Weights of a small GPT-style language model, trained from scratch on English Wikipedia.
Size: 9 layers, 24 heads of 32, MLP 2048 squared ReLU, 70M parameters.
Architecture: rotary positions, local attention windows.
Each number is 200 + 30 x the weight over its row's rms, rounded and kept within 0 to 999. Layers, rows and columns count from 0. The size before them is the row's rms in percent of the matrix's.

# layer 2 MLP down (transposed), 2048x512, rms 0.0286, rows 1357-1384, columns 128-255
104,236,213,208,244,168,240,187,239,187,145,226,169,158,176,196,166,213,190,152,211,202,216,180,190,227,207,219,189,211,186,160,210,246,131,244,199,237,145,202,231,202,140,266,211,223,208,191,234,229,232,236,159,208,229,142,241,264,202,228,148,183,228,200,216,227,208,208,209,186,191,200,197,215,234,220,190,140,229,224,220,181,185,197,188,203,193,192,185,188,191,189,226,154,233,165,240,196,158,182,278,161,154,207,193,219,209,203,217,257,220,178,158,166,211,210,151,225,180,216,210,202,211,193,178,196,157,252,204
096,178,148,198,207,179,210,187,202,185,234,187,172,183,223,254,204,229,173,217,197,222,226,264,212,246,197,235,262,175,131,216,190,203,217,218,172,211,242,187,151,214,209,220,208,197,143,153,181,198,208,150,183,143,219,234,201,202,220,210,167,156,251,210,173,214,160,173,159,227,218,136,206,245,180,215,141,237,172,229,265,166,233,165,219,245,206,174,182,205,180,188,228,208,246,234,207,231,185,213,198,170,175,260,173,209,235,221,152,216,196,173,185,192,166,247,170,256,259,211,203,209,173,210,221,218,220,215,182
105,147,206,197,180,220,192,246,171,190,175,176,169,224,206,185,247,242,189,170,236,253,177,185,207,206,176,193,186,181,210,141,233,189,201,221,260,191,158,199,196,216,150,206,195,221,221,178,203,148,169,228,205,226,155,183,176,215,222,195,231,201,230,210,192,227,175,206,140,213,242,163,181,222,225,166,185,210,211,239,232,232,211,212,219,215,188,180,212,158,150,201,238,229,230,208,206,162,234,141,223,252,210,232,238,191,163,204,185,246,188,201,235,187,223,154,140,133,134,196,194,171,197,204,199,220,210,125,235
085,175,193,159,234,168,215,196,214,150,220,246,197,174,187,206,240,188,199,216,232,232,200,209,231,195,190,178,194,192,203,182,198,221,227,176,248,197,232,262,212,190,223,190,128,201,174,189,185,222,214,219,187,207,190,168,190,221,150,196,175,212,187,213,214,216,198,179,165,202,203,261,184,188,214,172,148,213,208,230,241,183,247,250,195,176,187,222,215,211,267,163,197,212,174,184,208,211,172,194,217,187,211,179,209,204,182,175,200,191,199,211,185,166,150,153,163,207,219,148,202,219,215,176,159,185,213,184,215
106,262,181,238,235,177,161,134,189,150,193,133,218,178,200,200,272,235,243,198,200,194,241,175,208,195,170,221,169,192,171,249,175,179,274,215,229,222,132,179,222,132,223,193,270,192,156,142,180,191,199,231,194,187,199,162,200,155,155,207,212,213,216,202,166,237,230,169,153,227,238,179,189,206,219,247,194,164,233,256,237,173,238,216,236,212,219,192,246,139,212,100,208,175,183,207,231,165,165,215,158,270,127,219,234,200,200,159,153,134,203,190,197,174,180,193,165,203,143,194,215,185,208,199,172,208,178,183,181
099,214,224,169,256,199,189,167,197,195,207,228,194,237,185,225,216,242,196,195,183,213,168,182,216,198,178,231,180,213,203,248,214,231,216,191,201,160,176,214,218,182,157,193,186,213,157,247,235,214,225,248,230,231,174,135,178,213,206,223,208,162,187,216,155,238,180,187,269,181,197,230,201,196,248,156,226,229,220,181,216,210,177,234,214,183,219,201,192,226,182,217,168,196,221,166,217,206,171,191,165,161,245,179,243,196,155,228,162,186,212,170,194,211,202,220,168,195,195,208,141,206,157,179,202,186,203,182,169
100,168,154,227,168,233,229,162,199,179,199,181,197,187,269,309,170,219,175,180,161,193,161,166,243,251,157,256,271,208,260,204,180,202,251,232,209,193,213,149,231,250,229,221,230,242,212,178,169,198,163,171,198,178,197,195,198,208,171,232,212,175,195,234,229,197,169,202,226,185,246,235,205,188,189,158,244,235,194,216,222,169,193,186,137,216,224,175,190,183,162,167,210,185,174,154,153,179,223,206,242,202,190,285,253,184,250,207,218,196,221,169,201,209,201,205,185,174,194,221,187,259,237,219,153,232,240,202,238
095,150,215,168,157,212,219,192,223,194,223,253,215,161,130,172,218,213,261,190,208,175,215,225,190,226,156,166,229,173,194,189,173,247,187,199,138,205,257,192,187,203,194,229,227,227,160,119,214,206,155,140,185,260,197,205,176,176,210,206,163,188,189,144,260,232,236,273,203,162,205,138,239,210,225,224,271,209,206,226,179,206,233,168,190,190,188,181,206,163,203,218,225,240,191,235,188,195,248,185,211,187,198,216,165,194,180,223,227,150,193,248,182,192,265,223,202,221,156,265,137,239,169,199,210,246,187,166,179
105,194,186,205,219,191,241,134,249,173,282,195,180,181,232,178,249,205,166,171,219,200,206,173,203,229,167,173,184,211,219,188,228,207,203,247,190,217,157,232,186,221,210,221,169,219,200,149,256,174,143,196,254,213,166,203,205,181,221,231,210,175,181,175,154,236,151,238,166,180,231,317,183,180,158,227,168,183,232,231,189,199,203,216,224,188,191,214,205,203,157,182,189,259,218,146,224,185,203,197,230,178,211,211,165,145,223,189,187,227,184,158,210,220,230,214,230,250,176,125,202,178,213,261,163,196,230,194,214
103,223,194,158,204,155,203,191,225,116,228,210,189,215,168,215,182,189,242,138,184,204,195,170,214,110,210,208,166,196,206,214,155,212,196,154,232,191,193,239,246,180,223,192,273,216,245,177,217,172,215,237,209,233,255,216,231,134,150,211,185,180,173,121,162,170,250,204,170,233,208,236,224,196,199,185,176,161,209,209,183,257,220,233,192,230,180,159,170,187,164,134,222,208,210,205,147,206,238,238,212,184,212,282,214,206,216,119,248,182,184,254,211,192,188,177,228,262,196,193,207,212,186,206,146,231,166,166,143
104,167,255,225,174,204,192,157,192,183,200,236,183,212,206,246,263,189,208,256,204,172,228,241,208,213,158,132,160,188,207,221,218,223,174,234,200,254,109,144,185,179,183,136,149,220,242,231,226,229,210,230,219,216,177,205,226,176,188,207,219,285,223,156,178,177,216,244,177,250,162,251,190,205,228,193,195,177,182,203,198,223,197,184,200,199,223,176,180,192,187,171,217,226,153,123,236,197,138,227,217,236,179,212,286,190,160,169,175,130,199,195,217,179,170,181,232,222,223,197,221,199,212,193,202,218,192,143,218
100,167,191,215,196,120,205,217,189,201,178,175,192,242,238,182,247,168,161,206,192,183,210,204,189,207,183,228,186,165,173,136,191,202,185,170,221,143,218,168,177,171,162,134,201,196,196,174,193,216,203,207,178,158,188,195,177,160,208,190,178,200,188,233,215,257,206,227,187,192,229,137,202,180,177,182,185,199,176,127,186,199,227,226,206,196,192,203,197,164,183,221,205,146,184,217,167,165,188,183,172,242,204,192,191,273,236,221,240,205,172,163,245,198,207,189,180,191,221,196,172,184,247,216,183,179,184,177,189
108,172,206,220,256,191,221,249,166,189,200,240,206,191,218,204,188,228,195,154,186,159,123,232,189,196,205,181,157,171,177,210,167,121,171,240,188,237,250,185,223,212,204,202,218,193,182,234,210,183,179,186,217,228,205,195,176,146,200,177,228,211,184,189,179,170,187,210,146,195,231,264,163,183,212,256,226,194,155,217,239,183,218,200,204,181,283,179,159,168,217,245,211,175,221,153,198,180,212,233,167,199,222,168,215,191,175,219,212,202,227,202,174,202,189,185,209,216,152,176,148,161,190,183,208,244,219,184,245
108,257,138,252,175,187,202,183,150,197,221,164,198,216,163,217,209,194,148,225,196,189,199,224,156,283,199,251,185,185,245,235,181,209,207,233,178,181,214,156,193,234,187,197,140,233,245,247,215,150,167,220,210,191,197,185,179,186,230,162,207,154,163,186,197,217,209,208,214,217,199,212,177,202,218,218,201,230,226,186,181,237,200,173,185,180,188,207,172,208,153,253,245,186,179,214,186,157,237,247,154,186,188,190,197,189,184,190,197,188,215,175,205,207,236,252,217,265,195,203,178,201,177,227,159,236,194,210,152
100,226,195,237,229,203,188,140,279,176,221,245,180,164,229,199,166,240,176,186,179,215,223,221,212,184,221,208,192,218,223,244,232,180,206,202,206,166,175,208,127,146,209,156,182,199,203,202,230,165,226,188,179,169,183,193,219,228,133,200,184,174,276,205,185,163,167,182,165,227,270,214,216,197,161,151,204,165,171,174,232,190,209,236,175,253,178,229,218,200,212,184,179,197,238,227,220,138,236,242,186,209,206,269,218,203,221,214,199,190,200,201,220,221,179,174,183,184,173,196,192,239,217,152,176,198,197,176,186
102,175,170,127,219,151,194,253,222,163,218,182,212,199,170,222,162,173,156,176,211,161,183,152,186,156,162,163,203,188,189,210,206,233,208,191,178,230,215,229,165,158,143,205,235,182,189,184,208,246,157,222,288,188,248,194,187,251,163,192,157,212,225,191,200,251,237,214,174,157,158,175,209,180,195,141,197,223,186,224,125,218,226,199,209,237,171,217,191,195,196,222,146,191,184,179,184,183,201,157,227,186,205,239,205,152,182,204,235,219,199,153,236,185,208,190,214,205,236,181,228,207,194,207,145,184,157,207,208
108,236,197,202,217,197,165,183,180,230,175,170,187,186,163,207,225,227,172,178,209,244,165,233,168,216,237,219,246,212,222,140,219,211,164,217,199,176,197,189,270,188,204,193,194,220,220,142,200,215,236,178,181,178,201,220,206,179,202,187,159,199,199,230,173,243,204,209,180,186,190,277,172,243,189,200,190,166,181,247,168,218,192,217,180,249,227,212,245,153,189,176,194,248,186,191,177,207,187,238,188,249,155,186,199,243,255,219,223,166,178,226,183,181,227,254,202,224,205,164,204,235,201,179,190,224,145,262,168
099,198,212,212,221,210,187,201,203,241,179,237,142,177,209,240,223,270,154,170,178,236,199,176,202,216,200,199,211,256,163,199,175,228,197,212,221,207,206,177,174,180,234,181,154,162,196,185,169,193,173,200,198,208,211,171,218,227,210,165,228,166,195,191,193,232,208,170,243,219,178,121,207,187,235,191,166,129,179,177,210,221,249,236,226,245,175,215,149,181,239,195,212,275,184,185,196,215,245,214,239,128,243,194,222,205,190,215,193,218,234,193,196,150,169,211,200,208,246,176,176,236,174,200,198,171,235,160,145
089,217,200,178,153,205,211,202,211,181,167,233,223,210,214,224,186,218,218,231,228,164,150,239,206,163,199,165,169,214,133,226,133,192,161,174,207,201,170,211,200,204,220,203,215,178,208,223,175,207,199,207,180,179,217,200,172,229,148,174,154,229,194,200,173,164,159,160,172,163,224,201,247,180,218,225,147,213,210,242,172,239,253,204,250,239,213,166,203,189,265,191,193,177,156,187,229,207,249,147,240,210,187,192,260,199,175,200,186,201,226,220,237,148,196,213,139,188,177,190,160,218,185,227,192,217,210,196,200
103,207,255,222,256,195,223,224,203,134,254,129,204,225,224,224,259,230,272,207,172,224,220,240,151,188,136,211,216,199,210,198,193,224,206,223,227,220,123,179,220,170,179,186,161,243,205,160,236,160,149,182,196,216,230,194,176,182,244,172,193,220,213,225,175,205,174,194,143,238,181,218,153,203,200,190,192,199,205,191,259,242,202,202,227,188,204,155,190,163,155,240,191,216,185,146,204,170,180,240,212,157,181,216,250,220,167,201,223,179,170,221,200,211,218,205,225,175,199,217,221,205,192,206,206,166,187,193,208
089,242,211,165,220,187,191,238,194,190,169,238,183,172,216,221,222,224,155,198,195,210,236,214,167,184,187,116,218,157,258,189,183,181,165,233,198,215,176,233,204,226,196,186,175,257,178,193,193,173,189,167,188,237,209,197,148,219,271,159,197,219,211,162,187,242,222,206,233,170,192,202,215,156,209,165,178,244,235,228,208,191,159,164,174,178,156,182,196,139,209,185,176,218,220,216,231,208,210,223,213,208,241,241,167,216,184,169,248,188,125,190,172,232,232,277,182,195,169,221,217,197,247,259,209,171,230,209,199
097,195,226,169,241,243,111,161,247,210,192,174,171,216,185,194,235,213,194,193,228,190,165,205,133,215,199,235,224,198,206,220,239,212,192,206,147,225,143,261,179,189,231,218,201,154,197,171,193,184,206,192,195,188,197,231,183,181,227,244,149,118,219,165,159,173,178,209,159,195,259,165,216,250,201,187,187,196,178,169,171,204,176,239,183,226,212,187,224,207,172,198,230,189,189,186,207,199,205,196,280,216,186,190,219,205,197,190,227,209,153,198,232,201,182,216,153,208,173,201,213,241,178,223,243,223,181,231,141
106,189,224,215,186,207,190,181,189,202,259,150,210,197,199,184,217,225,205,217,243,225,230,232,142,142,199,260,184,221,196,267,218,197,220,192,198,227,167,192,155,199,199,198,187,155,226,170,207,152,163,208,198,177,148,184,144,216,250,185,231,204,212,188,195,169,178,208,160,213,146,190,195,249,197,174,206,172,178,174,208,244,208,210,216,197,228,146,195,168,233,182,155,137,156,182,211,168,192,229,157,188,213,222,199,223,209,197,229,178,182,225,244,213,204,179,196,251,174,244,158,212,194,234,167,201,142,225,181
101,152,231,180,225,229,177,196,178,202,226,167,204,146,137,181,201,268,210,205,178,260,217,236,182,107,199,190,252,273,189,207,162,207,177,162,230,256,220,251,220,192,178,189,174,205,199,149,235,214,208,187,175,261,216,205,191,216,198,164,217,224,206,196,191,193,192,190,187,190,239,179,232,184,173,121,208,257,168,141,265,193,200,250,285,263,197,192,231,247,154,174,195,199,202,232,213,204,237,243,195,183,184,170,183,186,227,201,247,190,182,270,212,193,222,215,207,209,235,216,216,215,194,235,244,204,204,196,216
101,135,154,209,213,161,208,211,211,211,185,179,186,279,189,193,242,177,219,192,196,159,237,289,230,155,203,202,221,188,230,189,142,200,171,185,182,229,200,221,196,182,250,237,159,214,196,177,170,123,195,215,173,201,159,178,163,197,214,232,217,240,193,159,187,203,186,218,214,225,179,213,178,165,220,220,202,227,167,185,228,213,204,174,268,159,169,204,173,171,197,176,217,165,260,159,207,207,175,224,185,223,200,181,207,229,176,226,252,200,243,184,181,197,203,199,203,201,219,197,284,228,152,165,184,185,193,258,210
096,217,162,282,182,191,249,198,224,204,182,222,195,211,220,212,177,244,187,221,145,212,223,194,257,216,210,208,180,171,249,155,216,186,215,202,210,210,200,195,199,176,214,183,213,247,180,218,175,243,212,151,199,187,237,212,228,221,228,200,183,241,217,225,249,205,168,191,205,192,194,192,247,208,191,167,260,236,207,233,267,217,228,244,213,239,138,242,197,182,197,246,155,167,202,239,218,189,186,195,239,207,119,217,232,231,202,211,174,207,222,205,182,216,227,205,239,178,174,183,212,177,193,223,193,188,172,200,217
106,247,206,196,192,215,144,222,203,173,235,158,194,197,173,219,223,125,245,180,202,143,190,241,230,145,200,224,170,240,195,165,224,186,197,251,188,167,202,214,172,188,175,176,167,244,209,209,218,165,233,227,126,186,182,154,190,168,256,196,188,175,195,182,221,174,168,176,205,229,158,204,231,232,240,219,245,171,157,220,182,211,263,172,203,239,189,195,225,168,218,228,238,200,183,212,173,218,217,195,186,216,179,193,212,156,235,172,228,234,147,210,196,191,200,203,149,220,187,186,237,173,184,227,213,191,175,224,169
103,135,219,226,199,185,187,212,187,215,191,185,218,181,181,185,167,155,174,204,195,193,203,196,187,266,221,205,215,202,153,232,206,146,211,185,232,272,179,233,247,231,188,233,194,188,215,203,193,182,176,202,196,183,244,253,210,181,206,183,221,216,182,225,225,143,237,248,159,196,193,212,156,297,216,228,173,191,224,228,214,142,200,286,225,232,194,262,226,229,207,227,199,250,253,191,149,234,229,170,160,161,211,200,171,159,205,205,184,241,251,224,172,253,177,193,144,211,179,233,181,221,241,254,187,192,216,210,242
# layer 2 MLP up, 2048x512, rms 0.0449, rows 1358-1384, columns 128-255
098,184,254,188,192,162,253,212,213,216,198,202,215,255,200,127,261,185,194,194,229,177,231,204,223,161,185,241,197,183,209,168,207,209,169,183,116,216,215,212,200,121,168,173,221,192,237,144,199,227,198,222,155,221,227,183,190,220,266,172,222,206,212,144,239,213,229,237,205,219,198,218,237,176,138,163,211,164,176,234,176,203,159,231,208,182,171,208,201,195,235,233,212,242,174,202,165,223,218,251,199,149,203,245,234,238,261,152,170,176,277,166,193,205,248,144,245,147,233,213,177,222,137,208,153,207,199,201,175
102,262,217,226,230,190,240,234,211,206,217,191,192,260,185,190,206,172,276,183,225,242,214,172,143,220,160,202,156,222,120,260,232,179,206,229,219,152,146,201,141,175,237,213,175,213,188,225,195,178,229,173,213,217,160,194,257,181,192,173,202,242,227,225,239,182,151,216,181,208,218,202,187,225,169,139,142,204,190,239,141,271,185,186,210,198,207,246,230,146,228,170,235,185,193,207,219,209,171,164,233,183,203,180,202,233,277,187,215,192,165,181,188,179,209,189,177,157,150,187,214,215,207,205,211,170,193,159,203
092,214,175,163,135,226,207,210,249,206,176,191,219,239,222,225,163,167,249,229,223,199,145,183,173,203,216,268,237,218,182,188,167,191,195,156,237,262,159,218,211,222,223,136,189,164,195,219,240,185,235,127,242,200,195,211,215,206,236,223,209,220,242,192,173,171,183,229,179,254,192,268,139,164,261,213,265,181,261,228,175,194,184,164,163,215,168,223,145,198,235,224,207,163,187,215,177,244,259,178,215,176,239,213,108,195,195,220,186,197,166,218,228,233,174,164,270,226,192,237,186,219,174,190,190,214,207,168,192
104,237,195,238,181,191,178,207,183,209,164,193,228,215,279,185,147,251,187,221,201,197,152,175,217,231,239,181,216,223,224,174,172,199,250,180,207,223,247,219,171,210,212,213,165,210,154,200,193,243,183,172,199,190,167,218,203,194,185,174,201,181,208,213,209,216,136,231,196,214,254,185,181,198,185,190,232,196,198,249,193,230,136,202,276,214,156,187,197,240,167,199,152,162,148,160,164,210,144,231,203,185,197,173,200,220,203,168,234,187,177,201,206,208,210,231,227,240,211,187,195,248,190,201,220,171,209,203,131
096,197,231,128,234,160,231,147,224,246,214,207,186,193,192,192,206,258,249,186,230,229,190,209,242,169,208,237,191,197,134,154,188,179,219,207,200,107,136,256,156,220,186,174,221,211,179,218,220,200,162,203,160,177,155,222,187,193,200,209,195,196,200,233,202,215,173,230,238,205,188,242,233,240,222,219,233,190,177,225,191,227,218,139,232,178,206,197,184,201,173,133,201,220,207,182,193,206,157,239,163,212,202,191,235,219,199,178,195,193,246,188,208,242,181,199,238,198,195,174,200,218,183,145,179,156,171,149,196
098,240,221,180,244,186,172,167,211,172,191,151,178,253,241,200,172,222,196,172,261,158,211,195,205,231,180,248,180,207,201,142,207,196,202,193,255,166,238,179,212,229,210,171,209,270,192,159,238,188,171,196,196,257,169,224,183,146,238,196,218,208,187,214,203,227,172,208,231,226,204,175,226,187,174,189,161,179,221,190,150,200,213,228,202,141,197,190,198,163,249,146,222,220,219,194,145,204,211,253,144,177,141,206,184,174,259,202,227,208,167,169,169,207,214,138,225,171,243,187,250,209,197,242,162,225,226,195,165
098,186,209,156,206,240,195,257,219,195,209,150,267,212,185,159,190,220,181,223,259,178,215,250,203,217,168,195,185,195,186,220,214,207,224,181,235,223,203,178,217,241,244,214,197,172,180,190,219,172,162,214,159,149,233,160,186,156,191,185,152,181,203,227,230,156,175,148,165,245,185,165,166,159,216,231,205,192,225,206,198,204,222,195,186,201,182,204,212,216,189,161,134,224,230,169,174,213,146,177,231,148,201,194,206,234,238,214,235,158,204,189,224,175,243,134,154,226,205,232,160,214,196,191,204,250,205,198,196
102,215,169,179,191,207,168,280,204,187,210,231,264,200,224,210,183,208,172,233,208,254,232,201,229,188,226,204,218,193,179,207,219,201,246,179,218,198,217,194,189,176,179,154,187,204,118,204,194,230,179,248,229,257,193,234,213,187,203,154,218,214,225,201,207,200,164,185,212,149,200,189,195,215,156,210,197,223,179,170,141,195,214,240,205,239,219,180,234,236,239,202,174,172,197,175,173,167,229,165,217,201,196,207,180,230,212,230,208,253,261,214,189,203,192,214,256,212,201,198,198,223,233,252,159,212,274,195,195
100,188,223,145,129,182,231,220,239,197,238,206,211,184,228,199,205,212,138,205,227,181,163,168,178,159,249,244,176,227,233,184,165,215,210,216,199,232,178,217,228,177,239,207,170,179,195,229,187,160,229,229,256,239,233,167,190,197,186,236,219,157,216,154,296,155,190,202,204,187,213,246,222,185,212,138,198,157,219,207,214,241,217,218,198,203,189,219,200,191,196,202,111,218,215,181,163,220,223,280,205,179,215,174,241,174,209,163,217,219,196,193,172,168,238,150,193,199,126,150,214,143,206,206,154,233,184,192,174
099,186,230,158,221,197,157,221,171,219,248,201,203,208,232,191,185,207,204,239,213,179,180,176,225,140,280,234,215,251,196,200,203,205,203,211,193,199,201,323,222,152,216,180,142,226,150,232,158,230,159,194,194,191,194,173,231,231,205,198,203,229,227,145,148,212,173,204,218,214,251,225,207,166,154,156,180,235,192,182,193,195,234,231,247,176,181,180,198,210,202,184,224,161,213,205,220,159,190,217,193,183,182,228,245,222,173,181,204,244,206,251,200,172,182,189,213,185,214,230,257,188,230,246,268,214,147,149,169
094,205,220,200,195,215,234,234,211,240,204,164,172,191,193,187,177,208,187,232,220,242,178,220,210,168,191,196,185,190,212,200,182,173,226,176,192,197,218,184,206,204,193,182,191,212,266,167,190,196,243,186,194,223,190,221,198,205,278,190,261,194,189,169,217,179,197,251,230,210,166,189,211,232,178,209,229,174,223,214,242,245,153,231,227,225,179,213,158,293,273,124,169,225,226,139,204,179,217,178,204,225,197,183,235,229,247,183,214,159,199,180,149,235,201,176,196,194,199,157,230,217,199,174,222,209,203,227,218
104,200,192,208,204,215,206,206,161,166,226,213,150,219,189,176,206,196,202,183,223,150,239,248,183,193,131,236,206,310,200,188,200,220,191,181,155,170,232,167,179,187,189,230,254,195,181,195,184,153,174,199,215,166,176,186,228,171,262,138,190,264,193,143,214,196,191,144,229,228,153,253,177,247,244,232,248,219,159,184,156,213,237,139,155,199,206,201,210,183,174,206,185,198,199,206,225,256,174,180,166,191,161,195,159,204,231,199,243,123,237,206,239,195,192,208,194,175,172,198,235,203,214,168,233,197,223,185,222
108,206,215,187,175,229,254,173,210,198,202,180,188,156,235,136,206,205,232,225,240,225,198,166,187,181,206,155,258,204,197,220,176,180,193,231,230,189,242,200,156,195,240,197,210,235,212,226,172,229,222,175,178,198,222,177,180,147,209,183,162,194,220,205,174,218,239,215,178,210,251,209,213,246,206,168,201,184,209,262,239,185,214,220,224,195,184,240,157,218,105,188,169,194,186,234,179,160,156,173,164,225,144,241,209,187,215,162,225,173,257,235,259,220,195,148,201,266,193,180,185,206,184,236,183,218,182,167,198
098,250,236,187,204,231,209,203,217,217,272,207,202,196,170,161,191,246,215,137,219,273,211,181,168,264,178,199,215,177,198,169,180,218,204,208,158,240,186,225,226,141,194,204,230,202,172,191,212,191,219,212,249,181,160,169,163,171,181,172,229,189,206,222,235,211,198,198,235,214,164,250,194,214,230,195,205,177,202,209,223,215,174,213,148,201,146,185,232,236,227,232,163,216,243,230,250,226,173,257,193,179,162,194,243,244,198,203,190,190,219,198,217,160,183,199,218,241,200,188,172,208,171,193,220,206,185,163,164
105,208,218,162,186,260,176,175,219,245,258,186,178,235,184,218,248,191,168,184,249,202,191,141,206,198,148,142,213,197,180,215,214,234,239,225,259,198,248,179,203,174,153,221,190,172,176,226,228,156,177,208,209,253,191,198,207,202,205,224,210,210,192,240,147,250,202,216,179,229,230,167,207,180,216,192,185,222,202,187,181,229,168,176,190,255,213,238,170,221,186,170,181,168,164,207,217,200,189,199,221,181,186,247,187,231,171,198,209,201,212,175,214,167,228,197,237,216,222,232,197,195,175,246,224,214,188,206,191
103,210,160,210,197,223,227,214,216,220,203,180,249,164,203,159,181,160,231,200,214,222,212,153,264,221,192,181,187,186,186,198,259,185,241,241,211,244,184,190,196,208,192,185,216,216,196,189,203,165,160,198,177,230,189,171,159,204,159,143,202,235,218,180,146,230,198,243,182,176,199,207,234,221,166,233,238,171,208,205,174,226,161,208,174,188,228,219,230,207,236,203,206,234,184,188,192,198,224,209,178,200,196,227,187,166,195,174,219,202,247,216,239,219,232,203,205,254,174,250,211,229,187,162,229,163,181,198,176
103,184,234,185,212,194,219,219,193,218,257,165,185,188,224,207,200,132,184,209,231,153,186,225,252,187,184,204,199,206,195,231,188,201,208,198,186,222,208,188,186,148,129,236,167,185,200,187,236,177,230,152,205,198,258,219,240,173,226,218,163,219,227,189,226,144,158,189,196,261,183,160,209,162,163,229,219,155,176,201,202,239,181,168,248,199,248,235,198,218,227,194,242,145,204,189,214,212,159,222,160,214,166,177,176,167,258,214,206,164,243,254,203,274,196,183,204,230,239,231,237,170,228,225,195,171,208,141,237
097,238,136,173,188,144,183,210,178,201,219,235,241,178,214,202,244,175,217,139,203,191,239,173,201,220,150,231,227,213,165,182,203,180,184,210,195,192,239,185,192,248,203,216,262,265,249,193,241,177,193,170,169,191,205,206,170,199,222,207,179,167,240,223,151,271,146,183,213,212,169,256,213,178,194,234,203,174,195,230,221,200,141,223,235,136,198,199,196,131,229,200,158,258,231,226,186,243,194,201,228,200,215,211,179,204,241,199,174,222,185,184,176,246,205,149,196,209,189,209,188,158,167,111,222,171,264,179,156
101,228,230,261,178,194,174,213,209,243,217,239,217,208,181,228,144,208,303,227,181,264,185,174,153,209,192,171,150,230,222,253,144,169,202,195,188,207,150,258,133,181,168,213,176,208,158,211,235,183,234,218,231,253,212,207,212,204,228,273,225,184,231,234,228,221,204,153,202,212,254,247,204,206,191,200,178,212,201,163,216,210,131,208,160,175,222,230,199,201,220,227,183,251,187,220,262,256,183,166,166,188,197,256,188,235,180,165,183,155,260,182,202,209,201,154,221,195,201,258,146,143,233,174,186,259,228,148,229
096,170,244,200,201,216,200,222,172,227,133,180,191,170,190,177,212,209,265,195,221,163,149,193,191,158,162,212,210,180,185,208,133,176,237,226,153,205,170,199,143,208,188,212,188,182,214,169,234,198,219,199,258,221,191,227,262,171,176,146,228,203,178,182,177,207,171,195,196,178,189,175,198,207,176,247,205,239,191,243,238,160,262,192,257,244,182,172,232,210,216,221,149,197,190,192,213,241,203,192,144,188,151,262,240,252,192,179,177,213,199,184,215,223,189,144,171,199,223,169,227,180,210,202,187,230,205,215,239
097,212,191,201,145,191,199,200,210,162,195,188,195,182,180,171,158,220,183,196,220,202,200,231,139,200,179,200,211,257,244,237,184,177,236,241,229,160,221,172,190,226,218,161,163,231,221,222,212,219,204,207,213,265,203,181,196,219,181,216,195,237,213,192,237,188,244,180,174,234,149,193,179,189,177,199,229,198,166,227,239,199,254,172,192,207,233,266,226,190,201,253,185,207,198,223,184,189,228,201,193,154,198,193,199,225,243,173,142,132,260,176,235,205,224,143,229,232,230,181,210,173,221,170,157,251,202,208,205
106,168,214,200,178,242,189,251,207,174,206,227,174,219,227,205,198,212,201,206,206,154,150,211,174,207,220,196,258,199,157,228,212,231,218,168,203,174,159,220,197,218,221,207,227,185,222,165,218,190,247,199,222,237,234,213,159,105,182,236,228,179,204,175,215,239,204,170,208,229,254,235,193,185,180,135,272,177,234,175,146,208,173,237,167,225,134,249,221,184,209,142,220,193,214,283,152,196,180,252,175,190,203,162,203,209,203,162,170,197,198,165,237,200,249,168,247,166,242,238,229,161,193,139,214,222,226,189,215
097,222,204,148,192,188,200,229,250,239,210,171,192,185,243,190,186,213,157,159,251,208,183,204,160,248,153,199,245,190,189,230,238,207,208,204,170,171,168,298,226,196,240,216,216,205,189,153,193,164,196,205,185,183,173,224,198,197,214,217,171,217,162,230,208,188,196,174,212,249,176,204,216,187,193,183,214,150,244,196,162,249,218,184,213,175,186,234,205,201,212,219,188,235,210,229,194,192,235,189,174,197,201,200,244,235,191,211,160,227,231,144,225,210,125,171,199,223,255,174,187,183,181,142,188,196,121,163,153
099,204,171,198,208,242,220,229,232,177,218,187,235,182,206,216,175,202,209,179,253,179,169,136,160,158,247,157,195,262,228,217,189,188,189,178,170,213,170,192,186,201,208,210,249,223,136,199,202,205,236,226,242,192,209,137,239,187,207,225,220,231,196,220,209,178,210,167,146,195,172,233,203,186,243,119,212,160,207,176,192,276,204,241,163,220,287,226,224,201,192,192,164,176,203,197,165,181,173,182,191,140,212,223,202,199,183,162,172,265,211,179,197,191,232,165,168,186,247,226,178,175,182,199,208,224,186,155,209
100,216,190,197,234,299,199,199,223,176,204,139,192,272,198,160,227,207,227,190,201,202,179,246,154,151,216,225,169,168,185,222,152,182,210,277,223,152,214,170,194,223,240,199,151,182,222,168,202,178,211,184,162,237,207,172,222,197,195,184,210,163,181,206,202,245,149,207,215,277,183,182,219,173,230,222,129,158,205,191,194,181,214,214,189,222,178,237,225,187,275,191,166,176,218,142,263,191,154,171,209,177,207,213,186,195,241,239,194,185,199,180,218,240,187,247,235,190,242,224,209,191,172,193,165,217,190,202,192
103,251,233,157,211,200,187,184,196,259,243,214,206,207,196,171,221,205,221,188,204,176,182,258,189,231,251,221,198,219,205,186,219,197,249,197,193,223,155,214,216,186,198,210,216,246,185,212,238,158,196,216,201,227,242,209,176,171,221,155,231,239,220,207,192,208,169,177,236,224,208,217,214,194,202,246,178,186,204,255,207,186,189,159,159,233,235,174,201,230,210,141,215,262,242,160,213,207,225,177,164,238,222,167,176,196,224,223,210,196,183,181,174,237,192,169,171,197,197,186,250,150,180,229,199,220,146,203,241
101,222,240,186,188,148,212,201,197,208,147,178,187,221,204,205,195,207,189,253,213,149,209,185,179,203,167,233,190,273,210,208,177,172,193,232,191,241,234,197,236,185,168,203,208,218,181,193,193,151,181,168,205,174,210,178,230,203,209,176,159,209,198,240,216,162,222,202,191,204,155,203,150,220,249,237,200,205,235,226,210,209,235,182,228,220,179,180,198,206,223,207,237,202,195,200,259,240,232,185,209,222,223,179,197,201,181,233,226,170,201,189,144,219,235,198,165,167,190,199,191,178,183,248,164,189,184,232,163